From a checkpoint of a small transformer trained on Wikipedia.
Size: 10 layers, 7 heads of 64.
Architecture: RMSNorm before and after each block, rotary positions, no biases in attention or MLP, tied embeddings.
Training: 739M tokens, 5639 steps.
Each number is 128 + 24 x the weight over its row's rms, rounded and kept within 0 to 255. Layers, rows and columns count from 0. Numbers have three digits each. The size before them is the row's rms in percent of the matrix's.

# layer 6 MLP down, 448x1472, rms 0.0306, rows 356-391, columns 920-1103
100:108097104095097133100155103093110063132138084164118110096119087128136132178136132114132094091109136136106099094114132172117162117114119099081118149128113156130148115172140123145143095144099095126129172184107129118119167139129122098060098104130102105149140127077121131160159120104076150146141121130132140151104122058132107097103141123139140163123090095141163154132124145151121155126168113122120157111103120145066153102137167122097150160120133138130128165178143177126119113129117129110138186130103122118103158069111094110129109136131141131118115146107189
099:148107151141126121142147127107131197132150174099087165138128123103121116162137158106181168198115153133138158163147125117128167125144103111152105131135072114138136109160092095117107131125120179088124103121104068128145119153097097142128105103117120135113144123089093149094108145131122109178135152139139154159142093130155116148177132073123086093143110156142136124139160106127132120127143146138140057108092113129173076129104080113128120113144106125168112092115145153119104158136167152163095152137090110096124135102142156143124144142135142106145156133123126
099:124119161158119084147149096123180107121163129122137115091157153155129133166132152170110143112113125166137144096099136102120122130118108099119145125147171093151110144119130112142120134104098159129122142166118162144134134124131162133112122124138128118121142120137115110103136110140105119148120132110122127154141151131158158141127142109136092105111128120191143167171135097096143130091105129102138088112051133141158073145149146116144162137131127100087119154129149130089089050097150106115135121113140118145108129084126164136143140139128096145113135104155127
100:141131107157136100139067109103157130112142137164156112135150089151076160152115187106150130147121154119114138117143120139140153143121152141164084119064119071113124106101105128121124123120101130127134126200121101109105127116115141155173150129111144178149094173109121108150095160126093171104113137112161136105133145120170082119115134157138121157118165154078125114121120099174097155095194119118149135106137088147127109132138100145126138061147166132113152149122116158128125111178168113148146139083153114116132149124132095146086118112105165115139112166127077
098:160139142089072136127151135130099115097129160119120153148143168130163088109133119109151151152111105138098169135136147112130117088125139135119138119143182113125125135104150133153123126107147175113126186125113099111120143147112091134105133101150107102114123116071095103128108183130121141105103148157139133131139148118140102100148124171094123136121157128164101165109114154130089126156159173149084139130176132130144130120136170122145126118106124115114142174126159132106147141126088111147114118175133098118136150153117102120148141155084131092144125130161145
100:155128130124153138136110134127131142129119137104073107132139125155149130105173189142093115161164136173101174163135165114097130097140100108138146155142118152164133158110139110138113118134115159141097115155143118131086126157094122127126092100153110121101130119166128101165098134085108133128126115115089122137121107169160098126086133089095146121117136123121125116116170175151156138135134119128115121128142117121117166126084137140175115091133152129119141145160141122084084127160082140120135131094182161108071149107117132124160145106156156130128130061118115
101:104073076126144126128133151124142085137086117144142132109126121178126170127161108131173126101191110108115167111148109153103119138095088130123160105165176122098087132145099122114107129124152105132171110140109081117102108111109145129158119112126144148128161101154156129082125118160089108177183105115110111158115157146123153162119169132138105119123161140124105102115147143134141144136154113148127164139138126118158141129135121129090151138121113153138112102123096095113173146100117088153117224121134123138127131152127109123123149143137106160156162084088126
098:168132099130106113126136176103120112103137123138123101186142158123136119147141092097167172126135116096147132088131142104152154097110136120121145103087123083097109108092125110131111119147143097180107141177100116138088089132132086179112130139113116088132119108120129149124112107131150176116077130126140113116091152102117122073108118115148091156154124194138136162115081130147123179145176101118184134136105149100114103082132112129091107117131069113126089153093144104143166118146154179133129110127134118121122092119189133143099137097121141121109137133139147
101:080143138086130147139102094093130176132113158129124131089108157168158132135124133153117152172090106138172159149113148104108155117068131166079166145119105125121160124156140097128112151110118138073155171146175143147102128163177130101126079130129169135102093169128089118134117123087114124108129118127141094118096122188078089089098140106121139132166110142142133129160175135131161064124079133161108113125137152155107106129121149106131109113134106127125080141161166155129113108132137118105125145115110107084133174111140101129158100121145133104120136136097095
099:117145116152101144165155095125151129117113119113166128131147142101134109164094119168118140134123119129119130135115122104124112112144061166149097141158184150094111131095136112129127175165130129112089108066096149136158083124089135170069078144094167161138106140142120130119073134159174117119124128152125121107123154099145099175154103171127115141126093141114139164105157104136101115156112121127117181125167120112105111100112162114092095061110131121134109076102108145096151104090115140132117103138085159101097111165110149132169091150110096104156153102143123
100:134142103155139143151108089120153114101149084128098152117125126106122107099133095152135078170161117122110114120137142138112126121132094111133130132155088136117119117118129131121119135139121135168131120142109144064123126105100093124079114107169138078106147123098116134151139136117124134118115108129125151127137153134132148186125073134123145141127162115115110094119116121132073140141149109125070109072094145122133166153112096117099120113091127130134121137089131147117134134132154125103159142143134111117101151142143093124125091152131116102173177130156138
101:104159102142110077121147130132127147135101098169112090114162109122109106108125153080104107116147132089102135101136079196110133159089110140134124147173103162133154124126106124109126122159102110114135145145138108151094134187146086112109110133167141185156142132168147069146164080112133104115109153105146132151127146124126126139105113135125123149111107142119137117117151136190170122184132103076176121142136145127165134174128136106132100171132200165127133094130127150114095082108125103113122105136138152126146122129111082100128094127150118124131161117105130
102:120128122126154157109118138153164144097119145139112138131143114122139145126139169105101132119111145144142103118139142133131176087119114151152186140146096135104127099118130130152110151138119117146155162093138135148127127158117134138131120137115121104127148147152192088124133170094131118142136093145122149118144130095142127137161176111103148187147146153158104157152095167180124128139103143141108121143128101110114117124138113152094148102120167111155127127097118182089127116062139119122116147141120122129146159112136167139101105121096105109158110128111115
099:085132133150140112088156167123114100134151152097097159188110098175133115137127164124120134125144124142173094170177132133125133105089146120095142133103152135089096129111148094152111091091137114092111115154163090149162112129157157078165115149121137109156170122130084112133110143166119136174120114171181138138180144121106113096155157107156125149098112096103082143140177108134121167164080166122175112128138047104150110130137135139141112096144131172166103136131117105098129132128122106118142137115080130140117094150142151139113102130137094131144088074088123
100:113148168146137125153106097079147116107140130104172130126153115104096102107133121147129149098150118158102159117132127137138127089105132105091130133117146137095108113120148098134128068139122086156132126145167129150125086121082137123140109154117121113113147120120135130135165131143100138067105162140126083146121124170149146124137133122126112121170080131101107141138150100123100093115094092150086178138159113134128108129122097115115141135156130102189146187133099153112149112125082167132118125107129107128148135127144117125112087109123094108141094126118083
100:148109163118134138176109133104187135121136129097123135152155161129133131130179133133128165129101169124125107129097169099117146158187139143121107089092054148146126138136166142119098111135103124157125126109124141135104151137096162191133104114124125132149115121116143089130128170072114136115103170111115159129141125161155158134146111086171125130123124126138131106140120087149173138194151136124131123095113144138131110131101110142110114100148116074117129095138177165103114129112139126122095096153137113109142141106149088116153111118107104119165138140129154
102:111090171117137129122122123065091134133116110156142095142125128113139107147119162098125134117117167138142123108103133160091079138141136121106096098107114139141147114092127153127137151165097097100163095156141126115103137166121101137113170153087113116130105153118178114091161143166124124111138124123151116124151140115118136099172139119101070119081095131132148127157089122169122122089106108134126118106143141200139110104131098088095139126098152063117157122145179087119111117127070142121156100098124146142076117100099120167130080118157117124111090181179111
103:124147112110120149126130166070133137163141138132092138148147162125107129107145155166137149108132153141114117125145079144120106148144146122157111106157103162091116121121155119070142138122102112155096166165123122153091164123125153110137109126120168100114182134193140109116148154124099134070140137119160129116173094120137147139160125165112118102136112110105150114158163173141173118150113120135149102100108162086141107119133142126117113147110139107115116157147168148125108096131144097155124119100131100092123123136123133086112093124117146094135153117155141
101:138119119093118114157158142159139158151168168137111109167143133094145137114108147133189131154079144120130144127056127125104125137137110120131175123171127105112143133105102104118098150130117115090130111170124106137191173180144091138181155111159188119143122156124099133133132110133142123120140177089138137120108148155152125125143121141151094105120169172133109156120148143147160131125197114137116146127125131127131094128116138072126105146129177113126192090144115114119107140147110146131129107112098112107102154117131126157113100160137160156096138139084132
101:171125167153150137153134128095132164119113120144134128166112142142159116137143121110129120104113105137131106132133108126122152092157093120138102090133165125152112141134115078124159096141154110151149132133102167163133065120094116125162143129086116142133137112133127082121103141119067139117180152110087119114104133193167159156140143131142123132109128109101115142172103117151208150099134102124146125096161129110179144111151158167114120179156152102130128140166129105120130157106129136163104149130133104162122116142127107123156103108161114119127143105086086
101:164124140158136104135117125120104182129125134149111086112126118164133133136113087126132148144132121174176129171136167096200120132153127155130116140145141135091090133107131119142124122176119107146089194142162094108123175127140137124170125126130150139120152159150107127127131130127116177084134122104123104093112112152160135130151101130144159089105111125087149149181114139180120088106162115142123201111166091134105112162136140072128157143148082109128107142133192091165124115105141126119140142114124156104173114114087101148097149161169151104154134112112119
100:095130118145124141119075107100141125094095144126106125092105101126109099091105110117111153162118106131120106146104120136163098142117137148148103104141088126138127106114164086157103126123138087139141178139107093131145155127124106125157122122104117110152107131128171106164155150112133150158130112088147114125154132120146106116130179177118161126122129103145105113158126111121135130121097138144113138142095098165111133101140125130138168073146163140124144111137130133110145130133136151096116136144110179117141185128126106127081104143119146157150129135131147
100:135157129136135145086103126118157158136175155112118095137129107171114115125129079121117164105144086105088146143113125113090088165118151120067107084130128145082106110144194116101106114142127142150109093120104120139122118145094094093112146106106140140135125141142113118178133104142090114110150151141143096149147166141103111126106169164125144110142129137130128158181101057143154170153141100125177178138107136096128136134109141150125111131133130129135101136117129133129101179144123105115114147121129116128142140108144143145120123147081128123154121142131125
098:130134146087127124116142125123117134103142133108130112143112131136143124177123124136116145110179101144142147146144134130128133128150162107134115117143111136127127147134112130153097127137099114125130185136133121125132121090130128137129160134121184121151128121092127096098169152141156148119100121104157132157118148132099111099154136123137145120155180130121132181092115152122122117114148114097093123146132106167120079125103096131094156119137124111113148083139083117109129076062121113123151151142117120113145076091089133068101129128084177148124093129148103
100:109119131129121119071181111119114124109107151153159138076173148138182132133139118081140130092095123176113116162144106116111107133145095172132088113106138132174144128180125135145159126131128179144138174158153132126153152143173135137138084167159119117084101095143106122154133122151136134147121149121170130117144144164143129142106100132170173101126106139125139129107153102122089156110140209153131142175128095109110127156120166121125139120208133152141149125116146153142103100130115123151139153148118161133085106161118117149124088157097128128140152090123118
099:142128123135124156120166117134129062161128159135130186155111126103083124110147174103123116121162145120118159098134119103101130154128164111145106119139076162123127125130127144105128104130102119124094141114097130149134106149114134141123098152116155139149136100085155135141152117074112084090129146149092137130141097099135126099130079139139123141089114131099110101126141089147095131178141139139152091144159111132133084117147141108116095102128107126101166152181120123101143151123165135125169155151197127130156138159089092114139159152116152090117129103123143
098:129115111137131073134118096126135140099176099133185145133117121153124131119146081143149095120126142135161095165169155110115119136143107149103099123144085112170147160119106129159152113148132108092164130142108127060135114156160136103160139178120145135091084123140097115147160163159158111125151107073119111162122098124104115108133117104121131134142127175140123117131109114167117081142135106149177096118129100157116152144088140150133120133142123134124158152114121127156157120149157102095152116131080123146121114140173151088085131130129137099104095110113135
129:150143127144114122115148092108140154158114107111157132087141124114112169141136085133152124140172151073116150132139034149135148118123151127169100122135135142112110084137131131079099121132120134120154131147145126132085157129106116183160161105097156106116093108179145134119176118152136114096136133106115161129140103154174141139109124120112126148118144156139119139143114119136119126122134114099106118072172148131105070070136138126133136121132111151171127132108161105164120120158144141157122136104153063147144093154144082113139131120167143128152134131192107
098:147150097094086138117084112147132123136137150133082114123128112102131144127162152095114171150112077138117139148109184136132133151163094144086136123123097097139127096072127135118169082104114113119145145119094143139118090120156174090110135131158159129121183144155107135136120193154128113096170120101097157155100155164170116150144110068102143170129107100129069121099123159105100080127137132147127170149091115140124119147141124135099128108141161147082110123120158137121139151151150123138133156142124094109132108125196103100131097123110093109136125175140124
099:132124141141100131150124152123111111124097128090095136123111149128097107147153133105094138112138123118144160112119125146099140129103124125132154115088120099131151136145110090109151124112080109107156136141100182133123137137133135152099147135113120106163108129094104147163109167144122151164112095145095136110123105145116159126117110167128156181123123089121113132153107076115101094115091107119125117115119132137072133109122102163180120092119089073094091142125080093113144114123133133132137136118171162109097179139089128123164147138142152078087132145156125
102:139129120105160121124133114138148146114111133106116163119145102112127120065107127102121140110113116134087152135129150130136100067108122157169156135075160111182108116146151178123091129134100148143116084133127126099149111134151107116108101089146097126121152111117157134107125144153094153142160122150130160107131127160138125146108073140132159127101175130108155134132116093093125105166083126086141121109165102098127114170123134131150117117147136169118128141148146112148156148151120110153170117194142134150151104176122075112142111152117145128144150128119166
098:102120154140116156141072155120119113141113167134132122141133125133077100089134144136172100168128183087147120159116123140130142122118134144102129100140140152123164111127140108143119107083146133169118096122122102101144166132159136102118100111137066131102142118149128117166115126124137160153156115121123103120120116139125130108147093151129140148154109131131150077175147172137143115111140157135133156119126136122197152164146134110171083145128136130138115122089110152143176140151116126084137090171098177150094138110126131080092110147126154108096099126203100
102:122149129085134145183118107162112132042158140130146134075087092107096122192108110134148093154111129112111113112150173149136159109114133171136119139151150164152204146165099158139132155123119145141109139087158155151104105157150103127108115143140124117160121107131169103129138094121117162118104129129124120112149127149183138149115148101131122150132157111100124119119088132176142105143141147114138127117133139149118099113125102110189107148113124151125122109104089130128117140127117134182141120154123108082158142084099115113141163129101130100111146101135143
100:157074118114150178103120157136111155154132118113158107137137118121092156146123140143071151176122158134174164157148109138151100156131130120139132136117113133137115168140142157150109134162139093147120185151136099150144127098145154132129114132152142137173168133143144114163111155120124144120166125090139117156123111146142140068135146105121110162113079143164132121129140105110118111108095089079090143111138137109160122125134151111182087121148119098130127153143106131121144151082181155134093152116134109130101091125106123125117155144087131147156132119113125
099:116142136103156117159117140177137121142078157106109145163120159120117111130137142081078143153119172123142129133115088120122122156081104143160137113128074112114111092140149138142142149204140091140099117118117125126098137093097186135175155126129163122155140115160132094150107102130169095132123104120127122144106124087108120153083139088113072159127133145118130122121123118102144201096154125168151132123133158119118108148120137109124154149151141111130087098128081165094131099106113145124140152143110136181144116125168132138152146142113105086120097074127153
097:105084138128152096095147110138139104109125109139111118135112104105135172108098171132112125103132108101100173166082110139151115123172120105109120156152108111130110139116110144095095134149080134119159170092097107127139144095156123107119142143137138096100098133140131173102101079094123173128192126115115100115163085106146137150151105082115177091100178123142161148158138116148108149151144136138133093160086123139086130162096153111117150099157118106142131102140136140201102132145130134123122115152138173092108114114147111131121128127106138144134134143092098